python train.py --num_hidden_layers=12 --num_attention_heads=10 --intermediate_size=2560 --norm_eps=1e-06 --positions="learned" --tie_word_embeddings=true --init_std_qkv=0.0259 --init_std_up=0.0259
Each number is 500 + 50 x the weight over its row's rms, rounded and kept within 0 to 999. Layers, rows and columns count from 0. Numbers have three digits each. The size before them is the row's rms in percent of the matrix's.

# layer 9 MLP up, 2560x320, rms 0.152, rows 584-756, columns 0-79
100:537528542455408558487433532508450530418456553502520404467567461505552493565519443522424464638425521561563567537562503463559520524466559623519495486494539453490471438522542515493407460486487556490564566442474574414449541507479565462463491498
097:487491467528497469382462416529588596566534520526551448523488444494588519495469389464434539528479511418492470516520447425609576507510502542486531591497529503483403488607481448485404474488539530472433502488474561578484460487531472571494501530
102:489507435412518501551518583514483550436456499429512442503510544495557445500457496477459407659486477467581585551529402502594475461492436534513446496479498480527502496476497493559566560438454418539523561493469587465479549531441418589405520555
110:604511480515441434488539383582420470486527517588541561483403490497631522497476572510513474422525535582425479447474494565516491501517478535530571580518510468472558432542556524513448533542480548561498578486590560535569494516488401473396415439
101:440533519525414496447482516571556504470447548498546518435539517518489534511471529431431534501530503426491527441479495447496483411434485493478490491458615564553559457579551547584563499557513552457534497552517461536485405574572520499555465499
098:465526482530549515553490628420528497462501589438517488592497462504428496500513530482564438510439502577520512639480443418486369498503492508455514524456460536542471453598470470455448426583483490490413551492547524417492469482532436579417578486
097:496575482484482472501428520491524509445521468442546380463490513445505607489400483414416461401429516511546554429487473553478492445503572544579461518369409502514484447551535430502472514578487531520487582443512567502454611480514579493536566506
096:571416611448486460547538457425490550474441589518555422501526573501505481531480523609450512460535479540609454478449497460494436457479433470475496550462631486491503503452511487499441550521512516501658538439484519449508487456539622499463465423
101:480565501486529510523511471468556530588459498550547506579546479514517479572487456456512419586411534500556504545393470509566458499468611446486521450586564577600455565414533474554511582472520482445511461437556528505481553517464490466568458444
100:515483477463606563504470429524545431434519479488490493471470470498558456531543505465476623509445495517608505524557389505554455375440499510481486546477420507598448382496548472510573526483495552513471463498497468474527520422524508505465529566
099:484526515429460520547490439458436496467519524486472415437502474469469476517549574448534510530459548441566526410466452575527454581523479478464516536443397416494584530550625550448456499482485528597433565460516507575480402607449465458447517480
092:385502453444561448494499560601512579506487429483518547520492454509525509594589360507519506521388500551472435500528414535485518480480455522558488472531413522457512410488507504470504529454593517454460513538538569551513530628482535425383534520
100:518462544549542514450444507438446538457589502509488495475489567474521534542529451504411559509410484477499579393505499554481431461400481534489519399474414488568523471551481627403524522483513473515512578539472572486430501400496598489527447455
094:498412480525546462577497477480556455519545424488569518559496477434392510451509576571476548435498482508552475544433425489573484516477514512460502467512554346442480477498478489579550455421448538520460569426550446530481538438489542463511515522
095:438410484498513505563491502542540463432527451593447504658558512373479487479525588493455519476489435551512537548481485429490487452512517422563527578488552487468532549560466491488571556551541473563451519581567461419511494483543380487489489465
101:485545499466420471493558555485539464469508454541536567519486415472494448465490579485477489465503591417432580437447479493537486488520497475521516488480409577450552608613546493519426391463473497568415478473454465541509598448502507397537447455
101:561505520499514569530542539426523589484485414494515513549516506574579549553527519429535557456457511468423441555411473545551561566537525469527452549546473473437458472569412494522515513478599519482435466447564514425480403407465562521508501591
098:576420534399543528508494458460510459531495444559547556503530594580558502526347486525521524511516480533502449513423617465537453521464523551450528495485587461445559538447460505495506479560506475458519412530485530448427416505525536499525524472
093:539463510483434379460551460426543575493501515573542482486497468458498396548474486506480596554544395507533514472470513542506496570432528488547451463554491441489562544522414505574549534512495483517495594493481428627427501472483424435414528424
102:528606474440430455483456476475633472571478504510531574537518517524504447545514505408539518354526541543469557478573438526465517463600442428543520517565500487498541565525598616440461558440524463487553521605543515581596479487533530503478589487
106:566587422435558483489498616509474493512532451520447423539570494527493501588582608475420458476391550532543490531558432490494458509505566430480520471381506491474461613494523485451560465438528459445526660528439497389503452537506514629399449542
103:519471450460417525396527497563490443581468463462506462461453510512569504510600524472589571599541402524398596457525398543443521487613524565525490507548443519541502442519491507491491499497490529436461497471547476466506435502474515469504530474
101:473463469522507473519526490554455470551483545511494596531453582558437536515478549401598489456497490526428564408564528484431498632441464509499467544531536472521485488506468543492434466570537424445479482415563504536425533525553544516461523400
089:478506489473528552473380467554547474490535491477488544555509434466554483559472489509567542450470541427510435512493453398545432437544517508451500439531584545415451564463439439450469458453532424513439528563504561467524503480490445499536468487
099:496373514494501437520592472471533504476499563510511502482533592511620513519538540546391430462462490533452564495513455441539503391443468508557526545484475498517467418534455407583555600488465598489405525513495553557508457515482378400522519423
105:534527498567447386523466425465480480536441519487504534541484520556473559609436502407496558458456538438537580515461524512516434447547527441506503434421413415438505504433523463549550514496504580594378518427490531500538472523475555521508541499
091:560546619617473563490551509503534421526500477487609522470507573524499479450517539515454504433519471570496543441510578536517595635426604512453467524531531546595426501468457530555485551489424507549553482531438531394520499504573559458412506379
103:531475558453437453478484502564509431515497440490465520482421509470500562505558560496380484423513509455434495411554489441512490560516462496495505451501469544480549525559538584573422503556489457514558488428552563543516482493512467489537489470
107:546469461499528560485607488496532589523549463453550458463476505475459373492462500478503522469446479417401532461530478567513570578460451447467505529542517518499546482485439504521515561509477473563475494447422599446531567451440522531520468528
096:497486593526546615433451497515555528545518456432596405503522513531446492541540552465485466371457546439556547374464450513533467542554489361462501514501529542580556484482423449453496480486441503500523589431546589452545496604499502543517501417
097:468509497413444497512491498491526534571458452563536463393546446607552525494561539497578561425462539434537574510515464513526365476587463479459481501484543565467440559522496488554417504421547589492591495543521514508523517404411431390443472537
090:365455469506488427516542544569502381579520568536405456420451494518451443488509574551490508485490473552490399496490575473637400564540527429535465585458476461441541405559476508594552520468485543446546565423479501477516492573498581516463603559
096:531548510476493489583537543574534416431485597548439563546347475494490465499540435446562577437413476562439534547557459491567530447601463467528473472584521470535500504468468487470448487525466502462486443563525531445463504488471517472437482436
095:440567449493549374514534450504527472558522441514517473560540443496489534519495486533607561498393444472571523633481467497492477486477592442440555513586544525485439508537525451523441456459569500530516517484540475538514496532494482449411507428
101:448442460420523470496431431538451500506452599495464519418563482549470532462429511412411552503516534552511546576400463497549484580520489580512554469577496422507453440521539598521541499536613523354507480590509483498448490482509457506596542526
090:444484530516481576533498463537566438422514513447439529522513417480405530566504490520438560541502502546499440449483520544505482452512515528515565582419458531577529417511615462454510430527448425565489516455446459437499515391436560413513518453
100:553399523520488567477427538511494520383428494516457550420492461523439487506558454515463524518515450541515477443508459522525489475507521433508512545541503411563529499479443586421444475524429493518500514518465501507643579496543588542474580548
098:418540445496467423527516514540495497416410483446517551508530589438547562469471514560491491506561419580546454435492452446506457412474488526549548461365468532542576547464569459455476586406458483423487553498572445546478543462437525461557528484
095:387523564430535562566436388446459573525479524536485479489569522381535459512498490455481413489554555435596523464496475452491387484497482462434516572584438489513598531500447509500536485479513545554560541525552522500549586476431495510508445410
095:585543558474519602581481486499467535471511430442418613489557460558497489557493492536519585486455514458457451467492520490469439513528493434524495555453348547455542453591518458533518460592532491454582520570508513454475580402460620540495614503
107:497497451538544568481517419553581482436464501418431613469428457536581528582424495544550550522497461518523554566554535551479535551557564472533514481601496467488534533510532459466462481478587447525494450518450459476518512417541553475463441362
099:396478554545522440534463473522514460511564576536444533568510579498597534583460535557560485484510460494475538468484400573520451499425436540483501587510484466487465342441548437568503434550514512521396582465383519455529476527625470445414531479
102:406454489514515482523555438603505562480510549419515418443468436486505560477558470494517554387481399514508373496501548485524481486519507445488532481543558494454602511526549500518533475535581401432387604536561541416507465517613524475516527477
097:522575521556484415476470416507548546469480640470528422567460405571477490488479547567420533512437435531509474435571409453425407504446418439464465506521416443488505510440567457505511481486480490513539432574581489525506501499588497504435458636
105:494468455438461434402444436527516540438534478538457451617477527407417411531482564514617549468567493439463494492593546373478549424561608529518417465591518549501527513562441532437461442531576552434506395533521558523467429472541523468552495492
106:512515532507512449514471473467589500460575421448503490508558466445434467480456521486537464528448463518498518557613464424567488468460458504549497515486588411536520524468442566394480548487478552396485425470443526514478458491466585441496534591
092:505498536562468467491463531494583423557486471441502568603493462502586418472416507492507543421516498513430501517355479466445418423467558525497532527536535455465462575477495418529461563433524518521452500496516590517446460480607509582552534591
095:383470517511591432465540455514493467528478541433482558463446537543485460455517482478609531514569469480461533479493410493584514511464495470561508421463509487531527556523477489560429434559454446432522508553427426563434411514518485537457494489
102:433492438555555454481447506444420425536456513491481423454466538453459571484566519500510552441467546524550438520474502540476594488561445515444531473513422544573479537578532480531443525488581482545561447538512523493527575538500462566491528488
090:491539487601509473437477443494539530467464443556509552482474537469558465497511491457491534473506448404508498500407506370396466450468483414518541548479423543505578507483500448481468547523505437470554544540416532525432451439557492376558479504
098:559461557506515531486444510449471545512477507518571517438474507560363421594419401530580472506512530511519467467524532484475522461464620482435486524562559506463546559448456508539478471504558533562560536550522537489462530499492483409483523596
105:462567375595484551455441537543473491457449435583449530523522491514539416442493467495511447566523510399417523555461483399441480564528526508406457483634458548569471496533510414455482610475483435495446570553452530481467499469457557517527474566
097:480532426524499538545626517476498447428408415432534551486516623584473475520483436537537455470508454516469502468509647509515451514495533401542470545448465518523484446642492557483496517593472499678506515485616518476538444473486542479475502518
089:526459396505515491532479554402583512511505430409465490494542631474482588553563563489525516559498424392491450596465583606537573492531468446504569487495512488496459527508520410510417549492540514455518491576495490526424504477496510501513498518
097:523493468511503583529546501554436524545483555431512479514495470582547506514426651529563528537576463498558533491574379522498510522451512542494452568526490553485551484503501465465519498491462449412487551491533457544438530575515513490456435516
096:538507492445549434550452413539494505489536464541455476394608521328504418500469601517448602452511486502516527561519530469530466543473500490449466498424495520477429486531409484393499442521523499518442550487528475487544460483598480456550489553
111:591502441579552517512465493589517411496526477434524464534489484455434396429558490446492542493468562504388446620589492402554501458507528501574446488496533510489510441585494587481485483514496510565609481501481487602551491463496511497495475488
109:494377537502403438488563513534530529551497492564450462564439529478481430503492486465533543573524444618392458458538488560506467437509434609445433509584561419505516612530519456534417503566439495505418626434460524531484439497457480443477503546
096:528404520515552468550464503514504493479445454500552528492453537593497483538476447551465509500456489522448526538468479393593469528466446478494473496485441526575520524398486490498450536532523481520480519462507515460496471403395527528549543513
089:472548453578482524510429513489575513532371598464551535577513481501501499454469551509445485459462498517562555460586404475472472470512498499456511491474557606426553626484522531479470496482524473479496497492384501469616514474500505482499498506
095:430532477480516434510581486514576520554536478426481431573546491436553521574491569489464444445476473482458453341463508477542365431506491541493449516464508536547561593457542483424543480500506464530451507475545496500530487574517492495406505475
110:462520468479488569404518595536517494509463442542442492497568442499485578514543577474518479465468485514594528545500515478428425496513521494546508581533463554467461490595553481493500494426479485488427414508511575484490459439494451533403495543
124:494457526518595437525494536502572446425511531492485526542474457504556468513526488440488553525483527550563486461568474532494524476557446424428482461451540468542474532505415561523512450454494502451473419537542598456534542512500548567522511490
103:430567516481519507430557571423505618507498498506584497492516423517473524467505526422561521490546503538440512468536537480575525564519538453511490500480455532477468649469467460525491486521624616485414448525512494515568564532503499519467473499
103:559520474452551488493498564522528384500527490433430491458522477538447531539415575568546457488426505439486467559439448500567522492422493466456563531544503445526496471499481466495420519470492470498480547494423579423399476486561490552467507522
097:509537378586538506446525493593576554518543433480579568498394548522558421552436541522504481470528426499539490451499525533478525504521405518575551565513569439528552451530493563490491492519528406562494510448536505456521535428383553486463485522
107:523461471562493590469562486442526373496479472516468461491592442433577437466543478443458490430517443590435522426543436571491440549446413551491497461528439543546554407513555538464478539565453452524504514425545461492510504502499428557440540494
103:424503396540451471524450474522483518453460503445443591576411497458423401465597434406447516479535474492493516522573555436425580618494553524550448506509417496518485486519463542464490491467582527420463534462540538368515519470496541473514523523
102:451506438488569403547549512497554485531453490574456572530549563538562517550466522540515584507416601520518421517473468540526499408521619479480512574587462514563406425552536493513567439552468384511368486534496530493571415502514481533393520495
094:431458418510614504552525525538491512469464494453501523517453562500488469511418505549397494522619355537466502428453460498570586524413518516506500501523466507586515597513481460425445487517473574542515533394594551504468454512593509498500443434
104:522404456471515545545483506523521481476482403461534528551512447497468444579619576516504513451473385520580542496631401477461528537608444560504515508609449489535531501532521428509484523484560501475464424437514482460494536393506470609502518476
100:477533507527504533475508471483358412527476488481367499482564596526516473550479623502436481471500509420474519510492466544536454481456497489467488452459425423440406454539493510475509532495513460452458513549536531506535576412571512502552435544
098:546503562577527610468561554440402477542589505416541547529562587478557523515466467471511593494383586469483561523500450481432529523589508488537360475468577503459469440479518507419484476517495528552388513487448523435503442491516393514562518506
104:523495495434418595545493511551435487496512554467454450518487424457508473493433557433478524454453484498526492521509445490564561490519439407523524509557531448477460477493409473582467494472457558402511485504478506539500476582506411489527576542
114:521556567479589545477593491459446542399502411458522432552402537515525472460492580570519458563552514467489605445466550502538500473507540538475449389540452487555397550537451624331472527438538465530500532460471421513499475538528430491441530406
100:446367466546508530551440430508559450571466459488487586534441566483449521524435557519554553591523472485508518443535511550501508544524460482549533578513520449483480446448488475444461617459473636552504513515456431461461490512535590421470590467
125:440452457510554531545416512502478493391503441574590556469482533503454571502549628576541527502414428472558540520445585499509522485566464452528562553436473564384428466454559527403472498560426466482562396488572501531488465509513476472536485454
097:534520486527468573458454526558498462487431448571576504487471572523496512521494460489460520502459445526669447572430527502469603572556419461452451490541527497504566549549466523473535478573458455517492583491574494477476402517478532511473474500
104:560493475461436465511492536499476448534589521578519475495504499513546479505509537487454401505487515438482570478556472511494482482588444558510498512511486455539520486462456444435421567451463536551503491439549525511516532489470454532515557508
099:520502531460496469376524515466490595425444556443426503527513506495410538403475445430456457451564517537413423442594470459432520540485453462395506516527540463481468524465605556558408523474538494574514485591495431506547492528497479488604509503
097:491464525494485401498507467469379430524547465441501445481502456432550545498520516477416468598549487538500482382439539570488479545499454532465431571488467496544457445516552512406434576489509552465503561475451595596506447590506527517435513471
093:536537579430518592544515457434516422497461510499443452494551518491479468597576557562558518495462462531481443496536452501535500481471462432440521561455466530497459472478544551533504590483560501377422487491456566541449531568481541513503508546
102:488444513421426528512459537461491457612499581405521496527434607480511443456532441575476418509520497520392597490460537443628462498451476500489525607463540467511517528476510476423481513562485453496525458458463458507496466539467485503508464531
102:501456488403523558586463385491503348484558510551467541481488527495488481503530529430506463472392462494509436459428522469452566595545504506484532522486494499477546474488475553509525493451445517581471548568559536528580458506546520508469471458
108:572499548503516563626493515501571504476523477497498595587449507543473512593407419525458502524444461485493543480599534452533576463574545507427495553483506437524573388481546457411504449502486561461537480448468586493578446460432435466461442513
100:480391557465575447435516526625467457494464420457457445457447493561495500410510472529484484623526443529491540553497499520526499531503543583503462436525480463539525434518541479440461477539515496492386562445353550488442535502460481542494501501
098:395486440506576516366543507513584451522500558472498590483497555523456532622496423480508562425458529464490523521499509530458474504483465498463556591470495523467517561493536535510488568458568600517478505418557545529445543546564485468504530480
098:428451465478507511480507521461458427449472506508592550489565427485567545586541580553557589472501525428551497454523462540538532471465430455440497492476523417496526534491483490420438490502526575477472578531507473429525468439521436481554531498
105:556507598513505540489529456566405543551527537524523482551463526640469466469436579530492543522571473501463521467481562457590487505551424468498495432464501453531566481446408587550407521505466527459602443442473515502447603503478543514513482556
106:489494442514525550480484493546481468612441501502514525542403569503493534472468549482501671419489501471464517476491508548518469440561586497445417534496478551458574464568518560602474516397503442539426417384538512486489555440464437478595493454
135:513574502512518462541481489484479496519549518521490432551507510497469519465483373487592515468411499553445511527431538446481533441491464621530602399472429500546494443494472490410447530572497519511540519393477533491526408473561500465581529481
104:537464434518411564491533534518564463416501512475558482513494457543553542478443416416428492472485484483404579479436482494511565466511466518507534499466525482459430417485485514550429512381486520527509530458570479491552522468459579461489541538
106:562612500594434495579594424548510447468470482444499461420521449471461487427511443518451545458430415506392649432495449436567506552458420485467430484582591388583468472592441511531486516427500481536601528585493462577486519465464542525496502428
098:514486500531481457518499452560456495476460532626465536489488540436472552542457458408563532527518482503459483505514542374523543469472518506566443475532457550477535433498431447507520488513582416551555516510449468471599493425507514635576455399
102:505524472494509399470485463572506519389557440511453543512488487549415519487550545439576560527500436554511549515532565492434509549570465484505499447484486492525560558525506471485314543497523527447509556490555524470497553457499486430536531498
105:415514485481454490586578585483528377546494512583543474509531516553459554492472458516508568553365484488494481533437489476541524535499558553522403475535496479462504413557496489465525456512561526437418414475547418467512552549463529483517568477
093:453539443488504614430527455507538484462514454527516551462489559480561493508517505515504478517433513570421508503462494510477524464471555456478496537464550542527612552484382419548603555540527433527469600501501489547507439454504440581500498510
105:453484505519566555534451657468492488547434502437466530467467507519466549524563530608425511463489422552496428541625512556496490549480538571542425509517497424481480554508540458518486487498416497529518467483522511394487470425542592554524547428
102:587450462475422514471490463592414434464490483484447485517624536425587491581508515513490427477454458612502575587481537446492597510475485523557591551493453530526506537531455534498450479515419514495437566505511422508506471477546565506531565416
104:458502508531520442552513464539495590537503475496470447485453573450448497603487437458582500516453462501511487541558465394496450423610449537533531486507455514592506504449473540447491509508538438467506538402549489511507492524467561534449541530
095:589564593541472451540591540488508500495455564545570526437486525552469521398462443485468498527475426424480494513444511421502492500523512474569566541602474548623569544470546519470543433471541429561438475472544598480598396512397454448466576485
107:526501432484546445516470490489464446461534405491513472453499477539490534411574515444491570586504557436487427489394479473554540543453491575584547538454514437482535565481462516411474344396526631535586480528481526563561487501524469526462558620
101:507439494459501548534421461522466546519467458571537377557590529501419538413492591523454519454586483464464509528457514578543554531631464485479374555524462477522547531503518456557508540494476609488532503530496557602510446491440529394580524548
090:486581465498381503510405503538523479539479561538512405515494471544601520523546564501522541558530502432475459533508560477461473457457356550440487637410499493606530495482427483471430464621510460503525497532354524498571598422480505517628544456
091:441546450575485624528533412445499483515497454520494541548504474545559307563544546599533503450466474578536476483366506531482591532539449553524472493579436447441411526518489497343551483457593435565591574444542546534510532538483463512456501398
095:512501499499528459493604429486502472438527510510520496470474477595483504478516510416402508555445492414554483463527481485551516425490450420446499436579493564475430532555513516539493598448524467543463522468471558465517444509453537391489433545
096:488461609502528456487515453452467578447461514503519484418536492531567493544445494530481579544518526517487435487432455525501457401402611392603514437444430541530442471414464460498533475558433559436474458476553496568514444439573451406564574557
154:489460438548525530563626516576489505533471532464462547507526580496487562459483499482529576533516499519551563508501506352543562478544445553586508524520406544518519462488549531535523557513469488556521461576528489522559508478468382376376495447
099:478489547489538463478583495532486488625511461515547548499551456567459604541552491519443483508573443474485531577436408559612502412472508500564511556464553506560526453442433434468504541471458496543504509479468464415447537449510367457535479433
101:452420605501560537556449478507464637555448417466489391471624439560481491499526560452507507546561512564565522540408502487537364386467540488461551507543487509498469481510517513468564515523506509463478520518475467524478456501488432528487501534
108:550518492397520502530500406423467424546522478462362501491477550494593524570572400545429519492435478499465465532446443470521491469476506558511537542364525551407519524470508483567528541518588474503475407518474401488564458534415516510490476442
088:462502558472509496457464561491505393498535456506562466531456527483512440551474555420407523485610467492426461500459522439539416522512426492526500531529570472508541543589539549473512465459516512491573431589524473472545563559555503561619541456
105:472519422507425523451491467534493511456484538479496496485488435487519481519518482462565529475482421514431540517473466460423505448537478536436491537511497474460502519391513484487444522478527551384517421554462554553415432480441531453421654538
091:482481529394471478468483471483610518529486428560501425418524503508523541521536535528513429420560472436517562483464432516492424361539517508514500554527463499481578477393518452597548464511431498419390473616539545522455571453472428594462457473
103:501509483530531479547506540505537420430452568556441482521570458511524398485452561592487511499564430441540478508550484568513491437541463477465519500538497428552554495399513485481508523461477506545495494543426399546595561534531493531484503544
091:486404536515513492538438553485575519494501500562500519557512596530582510580624392516433508520479491512380446542545499422468404566572513433542484588430448515544567476500431546612489488526576425516511491574481521454475417400519448479427457497
115:492434488502544528588528495445508525441430494425540428531475505493527488532597580455509527510542542511535530430512497566497527631493440388588484538507478512530498600553575558444576443505507433505458475450493496502461492442468485608508503414
093:463529465508495475525483522457484419507497487426541534536540432446491523493592519489444557516501479436418532492414446390556538450514504463470514509510550441446474507524475543527517488455463531445457519457542520561500465421503492357527458463
091:508523475614463473570466440618444430408496444476572561475443487502447546510458596420518514415485440544452357517525615473436446460410492501354471464528488443510539466433585555551547557526460562515457521534485530440518453464503567592489493467
092:448534584484486511469451467489419572458546450478541524377496549489472481478401518509463433445557626577411547526507529485470497541582554438520515586556488478513443504487527496506428653470495478504441543539421448526471478512388486530555459507
098:567601538489478475416602511486566524495439481431421428503496531476603590431414463365425513476597522559513541471611573476527509585468445486451551567505538455536516500451505469455502605534582486560475577510545533463536478567526468450460503528
093:452475504454530504454532485519422451543455499527420560567537546546505505597481521508466433418504494519478510500343486498533409496526433522532493591570462502397562499518569509430552416555444498444604502551539485518513525534533502544489488383
092:527521447502551499502413517546552431456511395445449608519524502452437562560513464390512540479497540476523390525578523505588469519522467451564467531504605520575568522555435505486469598464466607535477543495498460453501514459554528467536470445
098:498499600636492588503542540464542516392546561444541533504494511552472495585466557420413483480491437539442509523487472447525535569572471520539472550511521462490512513514496481445530435535541461462432433534502508542574599510459528486472492517
108:515558513525486478508486535475515472481499489432438516487496474552468538523576565437415488467483461492551495486553559503462534440571482499477528513442567572489485603564514476562461556528522452543499630545460556448575368640557601501509501477
090:461478487513525501515613489520530495444560514506532418539453482552502434449560475485534520460454587480494462516484615443513535510502520500409494525424593528465431561497473511457563491464538499509513479515450437442573481611577478523504526539
096:547544508556526483454427463515523555553458474484507477552508547600584561522526452477544549489451517499535453542432468561559524524466421438516521546461365524578487424532464463570478538507563464595479489481552493475407467493470513526492415425
093:543479551467451517459618515548500523427451542521512465515469568489531528523498417547469515533484542515439452454492552615436581553454513434502514498480484488501514631576470533534504517498551440512528524507562413471456489523512554446431492449
096:447517503502480476496622532506481455449508438445486472539515430550526508401498492397541507475504524458491488415463478457413520463448482434461468512434454476410522550487528544472482478519538596445556490518546469489434581503563559472549505586
102:445516509543499526504565438490500512485420506566461659529581520443529538463468493462515576458398416365419507579477538552489484536515476466492433519476470532538546462487454513525476540502492499498534387539510478376516566610448555568446476497
093:506548437537491649523473491495519565534556455534469437482488454506428529621405567520456443459492559597495564476528599525443545562507500563504543513542526492522586471478560550460463457464588455438449518472545547540462551462447497542508518500
090:466560440524530527437498551502447495534497440485514503569547545542550479640533447466525537541496518534488447498433521516495523517488489457551516521499474543547435517467524331557402423474563529446513560451589528448479476485498526457473474581
103:506463541545534515483461453588554516483532433524415512508421572504472529560552438539525458537527478469560471428394501476533448551423524569519453503431430418486559512477468467516498497580499498483539639485390639483565547563497469479596406639
099:485467585488518416535473413493485505485554472424413479451572468502549474560516505488540519450467417549572491482522389447547545417442624458493435475423463472368554477608460506501455494487514537445543531482507581550558535486468487452488520516
110:529408633457487537440492506477489536421471501602491442546602571507506477476575522486500541529561487505575514470447400548426510526544487463517482609407495518426403494518547475518420501443382520561509459513440558563479554514566458495526490481
101:556524505437540607484468620514496494489471435456531481411572556494494529479518530458589536497532517528459430469450490474476452604494525457436493504540442428487580505471567408493540487489541449540461484526482407511533565412385520513511502476
101:532527495471553405525522500446436532529461539442457511487527415443509556476480459564435664580530507428432450438487510507563422557418487531482532585501477465550530384566567441485462590436480380513491445475444493568482478409536525445502514484
116:522468460449431410498491475524503521466473567517596447434480531530536386529445536495556492570483574510357494538569506539541477560438473554449494511501503419493468496546572353554414465539526417507496484486553535487550439452556477640477571557
096:457488531467555538524485450527573503450567459529477459402512513508578469473520531456434444385451516475559507448393516576541465487499485506575432391526526476485356490616450395552583507509522510599590614503502545563501511470456430486578514477
101:519532433566488516412536458522467470432575518510464528519501497376497460498545537560548571495518421548502584564502481463444501511511426457482500505593498613560433462392488512354549432440500475541485543533474539511546542483551526396519471498
099:450531546590507398471542485551491540522491552477416537523537507499598534461452417499478480499451449469542504438504537496619488518593545492477485578568458485469482458450567529381515602437547400561528451494492544451504518494520458568479616484
099:548434438467504462452535471435525490504483494508418450458455531443477470512536522432502487468551508586472464477537518490426543430423466509507512570408430548520528526671437496510474512527470536541488528471583535543514527417493468497547591469
094:404466547539448550421527459515499620399474499597399537515507560485519434428511557399501481479489465494461436483443444494522471495538578466545458415442448416426542518464391617337470587499490555501472476521548442452491470540563528564547513598
098:503533539465569577516422528479451549405523472481514422457488506568524402387615469540498480485494479504522499516591470467468609541487410424468470415497482467574473514552488486505410377529511487482519404585562483478449582553549530394527511463
089:544381500580500474421619355506520425543472511450430584468507563520483462561584526553520529447513497513520576519589558521504483554519458450494485547524431571453515479451504514600461497579605425524417496497511493565499486515553455476464504434
105:503441420556532438445514461529462510451411541521467447474434474508493513546450526579457556503483547426544515508423507380450507517405495461449462596499504413540438460469537486553494507464369450497607502522546498558491448570505536556505476379
106:585496515506404502478378505504547531511562449552538472508467449499493407500521450463459512418447529378471538463362472498450410425671505507475529504477436453468501416541590528446532466427509629454551562437555594567496541516508509573530429483
101:483462478466528589539464491516498426569521532423528493546550517496602532523507556438567431554592487515445467471464463582502480513506529585542402568484491555529536529492554515491486476598562517529541502545456548450521470633425632475456589494
103:453547523506513515496484410484461514463515510440554578474517517529505467498515495507533536507525529523536497496452547530448534521522499491445422463590560473334559426468502523545497581561567637491503400520587497472442508422463381537469486494
138:549523499467560513455551479512522459498514502474395397451439433557424530462514562534575525507551511394438554448442463475516496499531543492505477470510435519476480475546507498502475595434493464515621450536513574513492456542502452480487519528
095:525597542483478555542505455433512423486461530583492539526520546543564425532586482551520492412512516530552464532502522440518413431438544474487528507509541541594547577451530490506494520488561572496469526524376492546465540504514474557390526424
095:445508567513533391402424441425558565575509514596588520576423423490595517489458473545431437427497530588551444487554488476537637510525479437520484589537494562526524517471509552423508528529468521576464527605528504553577436448447466480467564419
103:522495514537514438542518453569373496517452534534504540462500505442405452397508509506550523572528597439561474499552455396481432452515493529505471539475527446452612373583510552418578438484463453434476603457519514511549498402517502527631440434
097:453563543498495537468530516511490451510438504563450449492394527534447501524500496441418505489497529549483524616497498441524509499579509466529454529488560428472524446498525567500462421580496604489500475500503544547382534626507509399397371545
109:502347495432518577474562532520523521430402530514365509471504550456480467544503544455542549530515470569495539513482514473508418382473473541411540545506434554416497413412498457538546640540538460585549556511483538448479488416539528618423569520
109:434512410382510503542416468579514478547499534366449473570446507474513501543538576455478569434545485548477563516463459513510484550445551451569510523549489472481542515462567475506452465529454620527450503550484499573435497577497542528530501519
109:598492484519502463530565462466539511427510402606563424480530528449489521494454541436528534483474534461463450559386458481476547500471535551493442467436550475468550545696483573405530506491527598440493485458483482508534457553563518573576474417
105:457530522451570439617438508465493431460439483576549483410538469476587525512540457467549443421555487456465538500456483514500525445556546540505486480517443458503543467590545498568461633469428545455409507451548533444509473555419460468478500503
104:480489592496462544486379488551477521477487450453473516483437392531487519493483539442435616453500520568435561556451550505566573547547477508456586518501482507436621505563596533432449499426519487477533555418493444508511529472479486436493490554
097:513517475426566394515515416469585469456543468430446568487530465539450511504516555488474538557508507544474400392399574591487548545555514574496504501511501511501451572549449498451456450529643440611521481529386553554482489463594392480455473464
094:557547372537547443499442482506503458522435393498492543483536484492572446538567507351428454428511451464632592511542568600551463538485563501475535517510500573506531445571374558504480480592496443498479566517473467617529462573436535519432542537
103:512453432487528516519601543494576410496445512490515447483609466443529444604493588525518448465467527429488504536539534566562488531424516432444477422523500481503479513542547555476435465474490503513531525554454551509485532460479511460483455399
096:550475513459427472423449450397497524529437527540622539449354576561584551588560511499494479546503459513528581461484554529470459476497553547520496474466570513627511503471541404466529483605489494508480547566488553403482496450568423458414505474
091:513457525496446483505573446504459539456491492526455435545512538447383488556457505445473528445530484472521526443467389514408544540452468428560478534511526447457478516458515532441455507523431534495529497468552442470399523504472582460479470584
106:548438516536529437538510476523514431575510511433430508548526532519473502499482518451531521427489552544439534480409468455494586525504447517627517466454563484472608506417577475463551579415430531532535491577498542476525504571522549541463449550
101:584494536526504445409504468459498506538455508561544527498528413502600458483483606480475552528460398488497569439550510498492575423549418500399499450534548505524419394502534537485436556458476562498511556518531429539458530485484517501426476540
105:526454522456528492516465405387505453563511486477538487524456482436572468479440529390383534533459475513512543446501452535513327522526451485449541524471433549482517435474537572440498505552494522503531607495494513543493514409486440519455562490
096:542560555435498489479545505467563507478505490561490580389515503518419539556508541478572649493508507490531520483464539453477483498482465454412480457447559530481619473489552418415541516483637588543472491468516502420562513496395454555491462543
101:428416544474539450503486449484505531482514525388546498417486600562613510537489455421506584532528511432521492447513580530522563461495534545511506481504496492492487433613465598481502448529518479586621488498463448469486522508448472543494544441
097:531527523503603451501547468534530424521501370431470527558469434508540495563429567443583506485476527491419487490508483433535475472489517495497370484550501457467506523570463514622434451494536495502423436633467508501545422462557513448521577551
092:528516492532544435491438508474515517507442465457516549579488507519452575507561501483540505465482395456466483501499508465539363555535485404478537524542472472554433497577556505558616437460497416445552497509479484532546472534459513526486448505
115:502540529523521566482561411567551441510471470488425567506526557580531484453359523434545521509438475442489457462388523443532449553459522537486517472556399517483499563490493538525533493429535525514517490564471477444595562494542468401438516452
091:619507529533577608544488502494483553490550477470524569487543447484526599475517442467453442444502586440456528490536508423528504597573501423451535618504428553463496496464530477430504454511475457439527419486505512494533531549475455434507444479